{
  "n_layer": 16,
  "d_model": 96,
  "n_head": 6,
  "n_kv_head": 6,
  "head_dim": 32,
  "d_mlp": 256,
  "vocab_size": 548,
  "activation": "swiglu",
  "norm": "rmsnorm",
  "norm_place": "pre",
  "norm_eps": 1e-05,
  "positions": "rope",
  "rope_base": 1020.0,
  "rope_fraction": 0.5,
  "qk_norm": true,
  "attn_scale": 0.297,
  "bias": "none",
  "tie_embeddings": false,
  "parallel_block": false,
  "extras": ["local attention windows", "gated attention", "exclusive self-attention", "value residuals", "hashed n-gram embeddings", "a smear gate", "learned residual scales", "skips across layers", "norms scaled by depth", "capped logits"],
  "init": "normal",
  "init_std_qkv": 0.053,
  "init_std_o": 0.00662,
  "init_std_up": 0.053,
  "init_std_down": 0.00573,
  "init_mimetic": 0.5,
  "optimizer": "ademamix",
  "lr": 0.00127,
  "beta1": 0.9,
  "weight_decay": 0.14,
  "lr_head": 0.0089,
  "grad_clip": 2.0,
  "warmup_steps": 238,
  "schedule": "wsd",
  "decay_fraction": 0.735,
  "decay_shape": "linear",
  "final_lr_fraction": 0.0,
  "batch_tokens": [16384, 32768, 49152],
  "seq_len": 512,
  "doc_mask": true,
  "train_tokens": 207800000,
  "steps": 6991,
  "dataset": "wikipedia_en"
}
Each number is 500 + 40 x the weight over the matrix's rms, rounded and kept within 0 to 999. Layers, rows and columns count from 0. Numbers have three digits each.

# layer 10 attention output (transposed), 192x96, rms 0.169, rows 156-191, columns 0-95
394444438476613621478458533523498466458512481471493557526509455560513533478452502520532517536596569468468530481444528478531370528551538467571498510468467454450477499627596466506526480503458474611446581468543534450443541465426465373487503558481499499547506463554546621599519507494470490463
508523489470494542540500488571432485583552528498477491491507543407541496483459518531475461472475519516445496455481474521404490456438491442507566400533502524427503458486544493522509571527468457545484488491575480541540527443470595512548548509540500499489479537482486485486473519427527491469
542462494519578518558516448540553561549495502522492579448513474478480521463491469425507490444534487440488532485470429517528546503541467466515511501511565506570538464506429508502531494454555470534511486424487487492470459503543568575466563469489526492501540513503496576491547566532494478479
448485521496474497542492500607559461543580478475527438534453531506560525493473417524499451422426499483586527436507537508505402438498442438471470415484515482517500461454493465443493519427493478521496562540596577481486473552398484515471600516482488459470432476447523432450456471511421475539
449503503438522541559445569448420498563467452598590464582412435567532469536499485460487515514496518546479475499539431532527464479514525481446542489462563497560502516484540475466497509418450483496446519493538649460421509459488541521478541469476469544439502493489618481434501562585475497541
491536525517404498536514573525472450497495508542522447483527522515472467544453513410381529464479542505522471518506532545469471548603514526462531481407516569459541502517507455397544428441564462548552556506517479532537565491451437482558537519457558551532471495536463513501490468554419486454
508421423539543520548460472398434571490484469553567485509378522495518509455486491486447485480449441518531489471464509561515551494510523524474483448535574541478543468393463501478523533501523483472535469461556517531408466597448404458508517457532537456600568454542473578472517461541481521448
513509493478502479545455532394508579457543626430551428509438504428482517445457570506545517563510487420467442566475528455489552439608493521543587447471418520447432528533475433508382509529401511430436554532565526552452505465494557526456429529517449526544454579521470467507470510563569455509
558509493490501531473457512478577553476463557504412434491490508502456504514511527468429419445509603498515454581485563534460498487542457492459464469535519469467470437472498543523528494454503527491487483524482486439528529419551506569498418434496496563513534578527430512427578490542524510489
488454512520497558469467526438444510511532498535529504497503558579435530454504462436523501481433540595473463459522524445498516490556528575410443457486531550521585493535491517542539473487536535530524502389522516549438565480527560446552479526533489498427566467505457533496486455505478566516
402555528514494467560452519413584566501418461441482497479564462475479472547457494565465543432435588536441534447502558524530505526528489520465546496522432447577596441471591466533574451500536530502469547425508516491451524597487439445532481476497501492436498511541480556505486498479448517469
515475555564587490493497566534477539455525510461507554472488593521563520556490532542561538547498458541493496515502469498594411475517531481518572506555475520489580483502535548526494505512547449494519464491444543568510448479507546485414537484440564562490490536528459517520471533511548453478
418498569483483431487534520495505448542552512573510536635446562469518463515468468447483427443544423474523548491582455516455501471527512496551432509548572441465414550550476530528527524545453636486542562402511586480457463431534428544527520451506534441503519495421452524525576542508477527428
594503424499413450455461480526555492383525460526547427456418517474529497508516500538511423485477471519510460481498546422517480520466507495473517500522534512500575479559567552514538509476509423452447524572522449589472422526511475537455462600543501511545513499549446458603466442482555524517
496528522505523473562546534583486479463543427495476519460537493440528519505510523468476482417478519497555464517488499479515470432471503590515469484515559564510519430523511512501474484563512462525523479488511568469568469460451544544441523425479528527500460501525502551544534490500482483518
535479451534399487451448436496577442469516548417466418512518462471504495540442433539482545571440460541516411457470531491518518457479461491512495513526561515482479509536515519453524454483488480478448489519539472527458521476447476445542493460460508485539451532485477414577446574486479489535
430504510498503477541439535486357474520452524467518473536482499513490505518466525500523444515420508509514489490433430537495541503503518470435470523541514450501449459553468537521463489423460515484481453523506534606516572462471460482494545589529554489536494448462479553551502502479528500527
433406495531518511495501481518486428520455563578549472546457513468447535549548523515492567488512478531484414519450527504484523526449439484457460464497462472496512507480539453525445546518469518479453456478467470518424489534497567504596529531541509555544479545471442432512492539536526416513
482559551629468545511442559487495529532536497453490534536638553520432477478468466425470524565538528472497482501509449476505532556475578525497490412409500517450508450472485420562464588515506541560551565547464516550536520459456454447488460573502499510461546433484431516469428448522467500552
477570502457414554528490510409434471568460541511513535515402524495519430505451515525532497462533459477539514495495474484473494552499501500464509467585462462562502447549441493563461552539428493495437437544489478497574512514456475428466536452437486481462498495421513579536513435471453574542
545578504483460493503508484492470484461497453465508466562431506445429524534400471542487509523523458486491461502472505480488426520452494443478500533483518445470525459402465478483503442521449459470449438405457456480469536514453545503449512474456444522431524539406550491482444486561442478619
505504425624571522497538539471483447526610502543488472447589608457498440432462490451506456498446474503554505513415431490435548496525540562537557565452495451555454503516486423533429369476456552597516623500542499453468475500468509472432517514445554473498509507469430485462510465549479465493
456482470492414486434544397546494459529507495455533459527454532517466475487523536560492530532537520548481550507546580447468507539444573575502459461496519563377598492577575535469478553526503490534579454489471506523507510476430508511511490531439430510493553489539453495483491554496520508529
502426461448508486510449474481512553487497527451530507513504519564489505451473424524523482547550469483517465487492499460403383530467486469503528503418533530512498481511519513514548478526417509488456503553416510425476515457538600502513451486498459621502523542507525501544519586519464504496
445584463554520523369489545503484467471533520472548494480530565502478500522510485511474473507504521478472554547445579517510505436443559508492558454521542492501586519423503557451584533543485456590498500453486520509538511454461490542548526425549411485441481531468521473512527442432384512509
478482431474428505487448467588443507508476547501453483447490488537453489465543517419414584457522542427522461468490527500485438440521555583465590536468513524513531543505458513482462452443428417521457484522470497422499441511446520522570541470470528565485536544416446522493570443416510567540
549476411504513463524552493535554469443564442499509554505509526458546558536486397528504473450567480503484491490541456489584538507538573468528490534520510534518447532524449491501515506469548490457601490486502537497395390523457490436442603412471537466443482541566543481527477487501453437509
469459454538568529509531419458534577451582481543506546531479533465536404524516585373445556504462474423479573527513496489479492521479521472516503511427465471537497529478524406451474488517545469494501484481513499471440439576427489544592546522534480466507559573524474540470511569451517471526
527489492462532555497517510505505472412530500448541499543506507523489470553549567491512510480539525564491559513517431553569530501448586428487536475461505482446515510511521531512550567470502453544526529456507433467468461507486470555526491519488453429470543430516546489503477511473470529481
609534443478574558462492437507512553475540466484525450530565508543518575478480503487510533514488554537513531498472449474518474528402515539535524511439494468470572507488561545600511515551521446470505495435535526537567559432443498530536528439420381438500556602481532552563509504507530500582
447577514514566452483506529475545536503505472457475519493517442520525459492491502540544475512533530531456507517459492447516526523568502505542454504446489455512524436502465533546514426500469537546519426597447485572491376548543450395497604534512620514421477511474499480474530484436473508461
438426542489443516500474460576524567589541514517475500408485554445505540492565528564514524534414535504442498443462480484421503442536545531530490457484502501475453495564487531553410464487518496544494611420482558477489559444406476540477559457515568515478447504479494565454530534502538408526
504428399543523578520512438517560500538447529511540454531493439446566524503472452471470503497535477514523420465492484417513479508558570471642464545564469501507534436424411472535467538557529460445511521512433386456485446510463523480450454509470501480516446444548518512553432516529461527439
566465450437470534457522530468528556545468441539520446536531520518524501484617484510425458574621562445603500505526523526459481404440453558455508483467601489487402490529506538520463524483463537464461583441519462472500475424515512484536488556517459390459545550410518484530485568551547409568
439432543462485539503477438574453524581561606518442553475475485516572475422466520490552534467480524568516583508509536432557427499523498455472437550447543635580564492506538535522482440407545447493393455446575482420542578605517594542531453433501576506434539503444466545444517492539467503469
502551531444488515482495563498383479430494467506502550483513659454521512588538508383529480486476491592577459482456459463379429413507439456511538431478469495484504504408544507427472437492565490500535595590467445561532499454561528527524493482458417551483489613556442517475462498500532487493
# layer 10 attention value, 192x96, rms 0.171, rows 157-191, columns 0-95
486488557467496552524472517612467418525528526426466462428499516456458433497480547478453420511484534472438549459495521475484505461472466526507487419465533477481526552565517469468508514517541514569545516558550485584523525473463540526524442507557476497596508479509508530473509598507550478568
483484549459543520532537425489549492495538490570473553459511476479513510474523465447500399396479463412441509486526471473522498453544477461450499486512527536540492501481406505510513537475530546536464503434445516428455495477467444500445501475436536513500596510496518552415580499496510478452
495438511510530488541503516557515481545552451459504387492505556485530524477521440488456467477440440487529554470509513501447479460520477404519515458525480510496442506519453487435445466444519476503487537524533560453446399504421481495461574576531540483446504479487527470471533514545465490491
533524475551497450519462447480559425435493543452475523510599475456429538523524444505529506502495530496532452392445476486455444541498499536531488473477464455518496472476491508544503534453554552469498496481458463560577496575528513504489415521521521502538496519510445407509456490460524445539
434453492571539529509457470528510500497493572488453551432523424443485543481564482488564523547471488483559588438460586530445529456484455480447550513447527499478524566532496459518430445502475470527487529425509539447458520473497450454529447489518562476466620483440443444451526528521582527549
582532550510493544493504530594551467458519393449423525558571383530519529509521571489511511571515416465538447529469472501432486551483505455601541503471474491547503528541501491482430444552539498515457485517530527528542488500527521547546492463504560540480414532462539450482475502469554469428
488500400542472484516549576536486516448480480544467501479593490493620513501499445445479491384490582553475463436451483471472462537446506506440486484496540499505522484486491514594539515479497498501505465478456479475553472493493471499525555441483550500485540484515529519491528512419476518567
482474630437487417562508544496426429513465474567505508514487465489557518456560512528480442481501482482556496457480523538486538436488403493494519516503506500490577545505498531527446542511495533477504464545523427505526456504496498631592542527536465486474502471457468496536527487517518483512
509548480484483503499438496523494470488473421509492541497512494532541487488449513497588468531444457508515520515535517494516448569479522519415543463487520523488466476431539547520483542447521549502529486535514551532608544471454483465532559574474475495463587518451510466542430558542442543544
463507500456543568497396437472565483448505474487501546501534454555441498541520449518553467549516492546493467544507490501533449504495605473458472558459491509512565524466512478528451520495498453536471525441472549519508452502456484458480524506570429435416503485437466492453507505532445481475
463497416452511501476503516474499520477631467547563490566613501506493504536532558479389450443529506562436526509519455460526530533501493426503540502522487467503429450473486519484539407507473479522520494460471442524467487598482488440586461507528563475467510495597492574486564550478450444475
484474611446503525461489590515431478507498488442491511468523448444498468494530517493460528429534388453481505483549512465551486493432455419476482532477549444470482482438442507458482588483529505494468505522541332484483459474502534623553445541570453555515467481424448405549452504556536504510
585517497526503511535473529555508498602446582486496460475565550561514469491525455555529591450472456547442515516420484481480579506549515526443431529496482496485489511509454531604467493479520520474546518463488493478542532431443493433429447484475447526435430538421563527466461500534477463485
480575577443400496479458454565427460589442489468449584476464460441385472447587510487475554504534466449504504390493501469454571502531496417496485489492487468516487454576451495516510579467538516473523528501565418495492537482474498515427397446445540519526487509436513495482451495481535534518
510484511529517485488583520518526549538479450560556475524442409516515504485444452554536520572459568556501491477462442480506462532533496559436448493520500542458523545457577453558414487517473508473515553465481496508523445532426479553492540517558491479480422524460500456516474480540512524454
455449526556458471524493456435637511461459483568504449503534473553447503496480515496512497562503425532455489491530527503482489535488494519484486481395512531488520473449519496549489495541504476482475504510486486468576548464481497553566469508514470568476535501506519452454432536560494491518
451448553499485491495432521533457440528474539494520573471489410540523466517476491502485420509475475462471521439504537496522450489482451551511442495508525492532474483577418454466481510511509523449483474509482473446600615520563508553434564510559541523495436523538478474503451501477497466512
493475540505499473477509446452472569469511498484487553506462515528550526515439528476522497517461488554454550547526477497552481471462604441458561484489453510515463491530495549488535442534388511530504524515496560544582606525462528481530647531502475491489605474501509553444449516524457517544
567453594542462512524614478483489504509467536484446490485528513468470517489489492515481533493500558567487480595482563499474518498507427460406464425477524484493504506519433512456576476554563433506489452527496427485547506431473483538429431531528529469491502452470537520556412538548479456544
510503468513472544495464563424570515466485478493564527487477484412488499537514486495487495555547542524466442447491421573492470548520518487462534484497557502541535459463509455546544550506556558490511547494490539529448473529499491491561417523590551449530493480563532554498465573507487535527
509500521486448452469598509509486532488491548503505540482467465504599478510522520501479587546489484537492592512564642510477499465540512585418512528491540501402538508560493547462483477499466551480580517504515453587569458502508502525545550459525552543461511509467502579574537468456574495511
541515458526495489480462516488509479535449440548496532481518501438544543467485462536477521536480485486480474521414499587560535502537484489496508528557475474547485463502441453467504422499470410503440547465538512495458582484468507478539551529549541496514446553474444484536448444501531511495
462534579557498499495484593432447500476534465567493481487457535493500450482482416499518516498471521519424437497519450437511547461537449508411483494470490463500461428498533519545564537489518504488528439516512536549565509520444467515481484470592537471466596428558498533496532488520518471554
580580489465550520528597448569522583511551476522518542507501505547454489492454518527520474547497466550525556478600547537514532463533535461485520508557531501471459504504465560538531493497536514514534510471470442474529458434478470473448517494386528431473563457568531550489530562496558499439
550503503571499460496540444561555573513573469525545521502474546399536508485460467465501575487512551482497540511503502607481473459526438518509533473479458449498486503617523542441451513487507541547494508493499500505478512531562479534566464505503468465478488472558463470584559467475488475477
531473433430530524512507547571503513480612465478505554521529516463549398515524510475510527459494510502494554534499544560521479527558528399527444543567399486515498522532494516505485457472526522517506517455510438486385388526525494477423459445470399486449511468571536440497543487455450502448
427500481510537507519485544482535485488593475441487570527476489409489446540490597452473467466511478443503556548481488587487435443522507489535556476454471483529536525529493403482523492401518556558418448454557495486412490537521511530589524489595489475460510522533491433442554508472481447507
498538462463538527516448512444560565485583397472494499481608516407426506522461596474510559470539467458520584475494464586532452512517563457553531517559486508542549507428442423527507481474485524478472509462498525563371416533482496505489507489488407502500530496478496496462473534490484523511
543554492548469547484530468476486490460461455512512504504492532556466452478446477529495475558476411575526485423484493428517534521504549480517494509580483525498423520471492458497588509485485510476492576523478534550518511505486493461463511550499490473431450502569491522529444468501476523489
438437382549516472463502614511533487533536480522488570516459475514522509538457515491589518490476478530462540426538500525500510557557432481491476559487503490518468513527516521519539492501446538550507562409520542458430433498439491462506503472496524478434534482551536524563549540474472451458
471519487520435491500464505568554491431455472516531471497500483476568527471469503499412530464491526541544492445563587480572508513517482492443444483433397538548496496521538483429509488511482437473512516507509432561489468517483521463560526495484496481473496514524417461590440424500510560477
565545497459461515454476547526494492520510492488521441508476513527459477508470514555572548547527472556506490504440485563461519554532422473451496516504506506508458554560530597532539522538511496485533526481481556538480485517510467482485424458483539456482458482405546499460540507487468512444
510523518495472523499608556466472560583525556480480454550396557538488488475461469500545509475514533516473451461524514433449478559558418543552499482418500492558491498429472510490457490503505655542464498540553525546611458479580496457485542441519540448476525489496503503579493424493533473481
454497467575559451462504444571558459515520430487520394456544537465425483516487578500506482561490445516531449486486426507506486470526467497536529468488479520492475521568525423427527534593525468451567510491469529583511538474585461441553513550561447531418499442492417523519513588496439506479
461391534507474518539531443480547471541478562564483486503540479478503519492544641525484530478480517447405567496504522490562548514524530537426496511512555492588438534546461426520501566481479555518442484467512531461447477501437504528571583544502542490505535507467479503454573526501569498547
# layer 10 attention query, 192x96, rms 0.198, rows 160-191, columns 0-95
494517495545535549487497519470498456512538535535436480471500493480529478530481474532476464433532472493478465514484523539495532473513495531495509503501467480494494503521473496512517490524550510498476536462517437509502480489482496499512534477494498487546508516462510477541494498515502472547
464499469476484489492519442512511531496449513519499512535457471554443502543453501461494519551508551538525460483484482452462461510510495520502483502475458447514476552497498536468552484484478484538482523450506513469496509550499487476467471514506523552534472535488461517485501529494506470487
504438518458454426496464529470509449465472458475461495558484452551427509515526486512506501464491560531501547466530455472486528445507520504513524453467503493498548460514463517512558511493464491532504536498504532427508525457474498575535476524500496552475494457532497497501472464503509537488
453439525501462435533512515553508479561494486471422482505446544507460495497468479505470450458548527521484435529463463457489489509510552517507480434507429569474502479568498536506571491503494506503519521445493517496513518542523474489521459491477499478508513512488498563513480495552493520511
460479511517513507514525484493507545509479454483487476424518510521466519447464529512537528519474461503443498491527486521463467516460469506543540536515507476562522483500491461449469514491585531486491505487492474516487481549542521459534537480509507489511486507552539488503498539506513499494
498408520498531452534519506499451522530557499484504528544472431510478504538537446489466449444535570472505464490481461459514542480532510515507442445559516420465457520490477523472420513522474493533505509523533648525513406468482475533480550463505511512464505496460515479501460479469529502510
510532487495572510469522451539533471563498536430452425528521438524458505478464469605499501540514504586503466487553513495474509494431458544532509539403558456557537558564585438496550503460581510512467545535550518546512541557522536474505526470446444486599473483530523469603472505441510485532
523489462511452492485481533449509524508537501520507488516479495481427444510541478466469420551492540494471538511603506491428525539498556497443508488397426428520389571511480518476463486429456515491501507562504510408491501531452504509493384478563555532570496533463567466510516531492480453514
514499461488453529476479543499485475537519542503530484477437518446535468485445508478480488456475541517512546529565524498475499485514447478466474476562488506561492484520510491510534481507535494490565524492480474443478506474537513497530490505497449495493519488524529513519505503491528497505
490546513534538535529474512541476493533526591499500495457514573472524507510452530514519487463511458489532516512484510509542529503451464515521550540525522499510441528485500453514533451521517503488458480490505451531473583514525534455506502494463477490488506548513494519489540517472470516541
489475511487440481508514453522516507537435457498509514530459479544463497524503450481420534523502541535528476449494443468485475467529523508481510489488456473524528525523506525483501484462453449553494472460534492456530481515457468504557497524516511574510541488508519483508483519490496524488
562492466491464505522537487511522453525547533502534550522492524494522503556508553474453497503515442485563467514462500475534469535533549546420465535506512513470438501445494533484507510512428483535515490511575546527444480496465495487497438497513486529515478481455453556504481459534507496515
534458465450460425541541514546516427553541505516477516504447509438497524561479517479426464394524508516532490551430494492516461568533559565477470472509468521432475466485519551523530505481441417562532476497513530487536470503453484542487429504457492577482518499518490537541427489516496482495
509496461608529531472601474448474510465464506539584510430505463567528520425498548526491512542424460498449521460541485499430519471478430415456547596526485492598475490493475449449414559476573565411468523543475531526480459504508504501444520466545567483490533458542551448485520572488515522518
463441487518540447508560448474580535533478541524473508552537470488482583513526503447509457594526483479546519533458517429511481518534461509571475556471535543437476499512453480505449500520420545522539481503511522472481455516473463512520496540501490459494457544502469556525493527538507560443
555490492398514506478516499514489466468486485482454496530524470542473480508519478521483518471522458547506502567490538534497476592387550509496519510532562503548519461506539476532472497476509513556527518561433422513529615471453518529476474527533443520474499516409450429466471473471466459484
511517492515466619508437557444411556457454432457503537514434497512534517530518451499477464488429595432503534536524443586475549506506493480515431464547464515504519503534469465509417545485540437530527474632487483497492542490515512487508499447478553496567429489586546530448532467466468459469
507464477514579471442548568503516526479557493498412534528518456540542590548559478486550461589531493561527556465556542374410522431461509494567470541496503584503563540553504505491522517483502528512447499510479443497480560457425537561506552533495500466541428502438460507530456513537473550451
458463455476483497526452528479500474484429523487432521527482546492432411543470493499513479469511497492531497564479554562509468576525527529553482473478560537476587474514507612422590495470469514509558472484454479504517454443547484501507475481486481478467488521484430551438475426479458487450
588522560514477464522537514612448400521584441435524499535454503511565473551489481539497484539476530490458471528428499529398492410454506512447420568499453426469466556495511433512503536357489536497441499557507530454494469512476594455501474392443490492552505526472566446574439540446429433597
467446471475526532480434491449485493570582488498497507481506424483506585521474491498528479509468516511436466419517470449470552489457540540585517482519543574480469506456496487459469513453470521529534520483527506530482496532574507492448451498465484459548494463502552425477520513501532474531
434534376513510511444459521500473523509475634499451422422530556506500517561438451452518495507499552504436505574456491491523490526511570479473423485522603544441515479481460535545545566525441479463500532525505516548578458454544501542461462486496420560529454572470442488529530473561555461532
465453498569458528459480512493516419508535486521493538527466449481538558506537515505547542533521545520430535540512489543500504502389553476444523467512524527478570522536472475481511511511523530493476508525398507467467545439527465553530460484554413522498492532535505505494477530547466513526
486507428515554488504572525416442607436513471536440521535405518470569501518484517479524475531553491489466542506558483495545481514539505387501534475525497499566508531507455475482398488526500543488533535473484500463493500520489466539467507455516536508523478524473526478482508530496562539481
447473477454511487538493393488461537446482541565521488528498563457444541531515490492538461496553484428550490513460541538594420495563508580475428558502426589511478420447431493557499433522454487509545533493498485494440522523361419505443536559482503527390587502490434553480574488511570608449
510512577491507525446538531539458464421468534470504462499447587480470481549536566485506516521537499459450528490524583502552511520485509514613424527528512529456515490442457545526559531600515459487575499515504456524497576450514533598444535569566518514471515471497495493471538506530489511472
472467512589508449533460432462486560566486595552504458499597483598478532484504454478418472518507453440584463483497467509494507521479506534502489460530532515442482531488509492534500488550396536432519506520501573532473517482460465492478508485507531474530528481492469508472518521554559559572
510534539469542389488459536526461539571540499537430510456501499489540471493450483439536452519540510538510515493475505573507620511444589475500524536499521464542530533501501450531494454505478435477519500488516522540448456547497525488493506501497501480534552551432508577531555531484573552517
439512521493436409516452468500461533485465466538457425481544464508510398466476477514492438497521556490397530591554441525460465489490498574489471534487472540513460421590487532533463534532507589504480481419602501568460511473501454510495529540572528449450440500508516511544531448502583494515
483513586508534532557506521489493432521545484458552506508555543515490495493533487488609546505515546488512455427535529593480514552510425452485523463469508584473433413479518459525497581559491516489537486554519491535519537461494530484478485534492478497419466490611558498526479438450510476500
483434427537456458501474420412538496423453635539502586523476487548440511498553503510480422524524539496525476547476540516518523463519495512568503485525513558385502467488454532546549477504471446472516445482477542537415557520559452605442542481547510495465490561557464479407505457533464540545
533549556520479503545495442516549439546493563480507472433490498499470572441485525459503561508506547413454518462461571497489463509439530541480578565534506494470456468488511490487517535470486517513544504481555475488464571532490574563470455516448393501513462536497498433507472472554525560485
# layer 10 attention key, 192x96, rms 0.196, rows 160-191, columns 0-95
539501514527511573502497517477529469491496523507520470468483521501512450481507497520521518492476513467512522483503491503533518425467496531551489523533542498480504482569475506503534524531525555515499493497488400480507493514529483488505512487465412480548503515498499490499513499492474423533
463484527481488516513515511511557475528463491503491516493475507466468495508464478457497489486517523484526435532454487482516491537532516508510530460487440489443568434510462530453472498492487471525450472541533504467506442523496468520537463515514502599496501519477474514538498539527479508472
522554475460490452481446465471520545503452459523490475502503480430475468553522473468524514531527473522533435478493512453519500549550521490522439481475462482506511463522495493475458528468486489497483503482491500472501484466478483521497470521523508593487469502475511502477497474516568501463
431466538496486485546502504501546491506452428498497521501477507538417507534517448495498556501494531482527513557464509505523483564592541518543454488515442512480507435478459587528546511496463489556531468505523546487495457451498479516527452508521494540474531463458428540524515493529554560450
483468536511501528505497444506514517472453499491509496492521498482498474468481482506510501547501526509539460477516464469475506499521475489502512488507458503510544505527517459463512519511494513469451485471474495467467504487530506461466497484483532526536478496543515515481485503479562518484
512427445446511493522488503496464481548489520486534521610515389582480535495493445503500500491468514487584501533532451484529556458496519482527544497523549506456505527506477509460508467536477510487536453539478555597532372471531471548571568504487541441468474461479525491511529550470470434534
457494468439551449490479476521513457542535472444505444507549460488487501574465478530482475491503463494491477551517456460572498518480478532536495495493505513473568567471545499464602460514526518521428502541542550556486471561545492515538510534498485546483464478495481496512474472472496482502
509538503579454491460527485509510580489477467517515503542395507511484416502430480488512429490520421468490522494540518453424510519492548526469491495405484424522462526525461513459449486425447556480452550481507583453480506578441429480471449472509531511528488494454559476483451531513476477478
552515540498452524499550552588418496524500529441539536519462489486533462439465490486515514494464516534479546513497516455482475418443529510448475544544499492481543532514453503506534512480531568527551506496528475484460498491504501498509583483455513455516528474531558506462523488457507454534
520553494535501500536506550556467473427529571479519485464406492482504502488432483493494445433455499504487498565495532539446549497436491472460562502545540513484505554473558508516541492510505491542487501491529500496533507506498532497456558492493507483488536533485486511509541501492484484500
422461545454528455538503553479484489492513467575498518544500514511413476540523419470465504521475531480449477535462557501480500516545500512532509490422473500479575463562448585455440471504515535534511520501548537499489430523560453522501477532485471550442535467519501491572531452479518510485
482473509493528512529473549495524489493585509502514488504493494448532546500444569489490505456527477548488441474462517506554490492455533529497482492501538529500505495499511554538524481492492481523539509517518501527478500507486487586536512462528470500481488488431468527510505519530497508494
511461544475436466549489508487581530490462453534457489503486500508419510561536490455460541486550495499492423482445532487554462551559518526524482486515461491516453445574479575499474537499446439527517461452552498467487470522479443530490417510532500594455489516492461532530472458542544571467
594518485553586550446558511521544510511538498514561505467499482531535461444418473549510541505411505493519538517560544461469482452488434450502544535491498477532525514544483450434462502473538526492438546570467523507541455482485538495435575443489510433535529437568582441495424576476520452553
469381517506478465533486428468610678471344524528437502555500438506412511532519537460548465520559431486544428589458478490597489556549458560515536511447545664418513488558488507554411461546420469524587480440456533496547480534442371588455546543505500508407420553504348571478534460565627623416
630513466498497484464483447495487446455488482472454450539520434526479495566500507528443560451504517522512496472553536490423476557413531441467515471449539476590502457495510440524457513492510514567479537569462440519504523454472595573480456459520512433454486567469534451477468515456480466539
410467493446440508506484546472501534487505467495510540513409486485559533510505461457480449513485581445466517533454450584497498564545491516498421445554435477507485520487488494491417521524513500521537490573476520516506471494500496451535499442535516605542466487550538576451560417522463489467
499430498503545460452445501482564562438464518527505512481498444500548498527518480533551477506482470557543526522568510377477528463458533514521463471459492571497531513576550491493514561485463519556409495522456474492490470475459527601513580515505545449556443539490408493446468455525454497476
502497474484508520547500526454503460511498517461448544462455560505466509510481512495516455491538531508496478503488544566436499502502494518526512533530526519483483467436513531503590505495517533512593499523506435492546502400504592496537426447450471494525524508455510508480572510471425455482
552445532462490430472494418547525470540509377508511527538511426484527469563455483504496452528510499474498450476503418542477475456487531482502427478530476501485514539496542475453495534459520491447454489561457486494493438500508496459557525450535509544507483525468502431541483532486541519537
457451424486514525477499489450585500565552533517566423518521463427475545496486504490487476523474488532530538460491485468498509525499536511493516530531513514487458505414481481463503489501467496471469472519501464526537453525572505524506520508441472499523500442491555475492557492503531453493
519544369511537558520522553507501512497499531512485503454523518555473536481507510515481555488496518488487540491536516480399500458413501498460440564478569466528493543499482497516532596545525472455530534562470519510636498465528518522520492466505420483536475545488464495480527526526477437539
510507496531460511465473459494463453475442499506495521481567454477482504514616485444523489520543573557496522521524528510520550520422496464456481488478526526514501543530524488461525519489523493490465514567472483446512519439523483572482481444495388537484537533546541453504515543552472496458
549521440472506561522557534454469652476472527577522516561362502532520467546410505491495468480528461482511520620526443480553491560571523436452560445507468466444534484527467460498420537507434513527507452471458498444547501452496424577505504461501550446517498466480400436473519490532525537491
559506465501510543534516498497438468422443569521485509525521533478501501532537492516497437505512562428540527486570567485460491473514480522425501559488514540558496438495422513525503446547515480503562492510484470518508601469498458495487537473524542446442557505534487527526569456498559534487
603560473540516532489491480467437509431537525563535456533528522561534476464541500537501511567482430493525591518577544443472504504468437456551481511437555554591415534450465510522554541523507463480529508531542435549558545496537581487535528504481521445540485528536507500451528513466448508528
399464562519522448535505486491516544471484547510484512493528522498508504492512483528458514509556508442536519536428525531492484506450528531444479441513489491456533486523483511509483445557433485482506512558506554506486493499501449504490518494463488486482525459500523574459500554525535504482
483552498459542421511486557511520535511545487538537479484461466524531516467445569461542498471524527551545477460519497506513582511430579482463545551455564454522497566462479502524511451504536483517475475538437479520506463531513514604540542473466501385489493556460499550527542549481509491529
441509516494457440521495532524473509522499450505479483499540496566484428512508541517495468483468468463415568580514477416526549476492467551461483535407489544522506424528469513507502475503529550510485548464532472587481502478513463491547550496515496477492466457459537503514564461505495486477
465476608515504512513428493510541507527508436494572523536542515475508509463528476525559540520566503501532431487559473501452444553528387429470525521486516538514419514504497419579500556538492529471447495459498508468495536500484545488524478523491441527448505514509517486447478436427488451514
478465462489477470556499485413493498410494556505481561542540472569472549507550466509422470532495519448484526620471542511439519468509470517556528480551493587449510507477472459491562508506508494528516516486510543521497582515505453499480484465494523453559542548505521539440538438535505530497
527586549607535543480493486435506434545497514494520475469504476461506471433513577513452500569508532524470528424521540462424466482408465472432552581449579461559426537440571530504467529502564503396476498435519472510429587544476600577468472457492459522513472510517542442523491551543533573586
# layer 10 MLP gate, 256x96, rms 0.197, rows 0-3, columns 0-95
466435490511429530572528477553484469424537536534541501453527536454419527606458497462513552439470504458478559513420489489464501487519483437597488517483488569502494457448517527493471539491503476491528523535458483569538497458582534445411485466464495536478436520504459502449554455470508495496
537519506560534586576554526527514464495426514502510465561530506507560533566505469499444440465508517465456499477450501530476476476473518562497482491544503581458484571512466537479517510534531551566531536549540501423516503504534473503509586473512515473502546463487502527478525559508460455526
488504431528422569515517510436458558509433487494471515563576582491492524571472570530413483543503482472471508508467517501470516580563509489516518449514526534430467564548482506473522540458538458584462498486578495499458479465549429529413492492514481423468617494485446580533549446528529546505
449519516569501449528521514425499487489557522519470547511491500482549526563568510511504483502494479504509490513495491538522505512501509456516521518541516489532522577526513550434501490529437514464490497470518539462448530446538533512476494488488397548494556523486530464546475528536528522507
# layer 10 MLP up, 256x96, rms 0.183, rows 0-2, columns 0-95
526475446510494531497528425519516399474489491470536379505550527550532472466537497563499492514532583483497463594490441501484497534544508521467478499562560548446453467503495478502522500451476440482481515478488443536491524462473505478561532491507566477526506420516388444522569517518553428484
493493470473522483519540501493534483515474478552479448488568529485515504550471495508466517473434466543515563483553537556548457505467476424529553490429427474502492538469501498498545427595539434493514489523523485501522519453438553504545504469526481461549523544552512478486482444513564501464
453506536575484483486535424515564481463447499501495571426494456474393533454504559517464502485525385498532516495526425531507524538521494479388506484491568455471593470420531555451507525494530498448472434534540531517548524534474467490517408484497533492480465490452425525507463489490554503439
# layer 10 MLP down (transposed), 256x96, rms 0.175, rows 0-2, columns 0-95
558524495525451487510540533474564525441506500563477534491457514467509494574411515540454553431473436379427513493504543473505527498504477469494533569452440497521540492472528498455469512470499582503439453532468585518502538484444491539512428471499563586474498489510479539542480458515532476557
516555549548464515541546512511428478489499516483467522521456503464525455541520486465533519504502478470561451519408527472543482513504508524522486513466522454473525467557500540516450551466445491513542475478444506431496529478461482410438496510519501455519581483511533493515423533456491544441
512534512524499512462551479502462499510466500474559524535475621493536568454513507504516514464491559446496499574462433489517433515516464434518541498556519463449451442530499573479531501595546541511499523517481539374460471488536516588448447502466560523520530519507553567557564478449428561559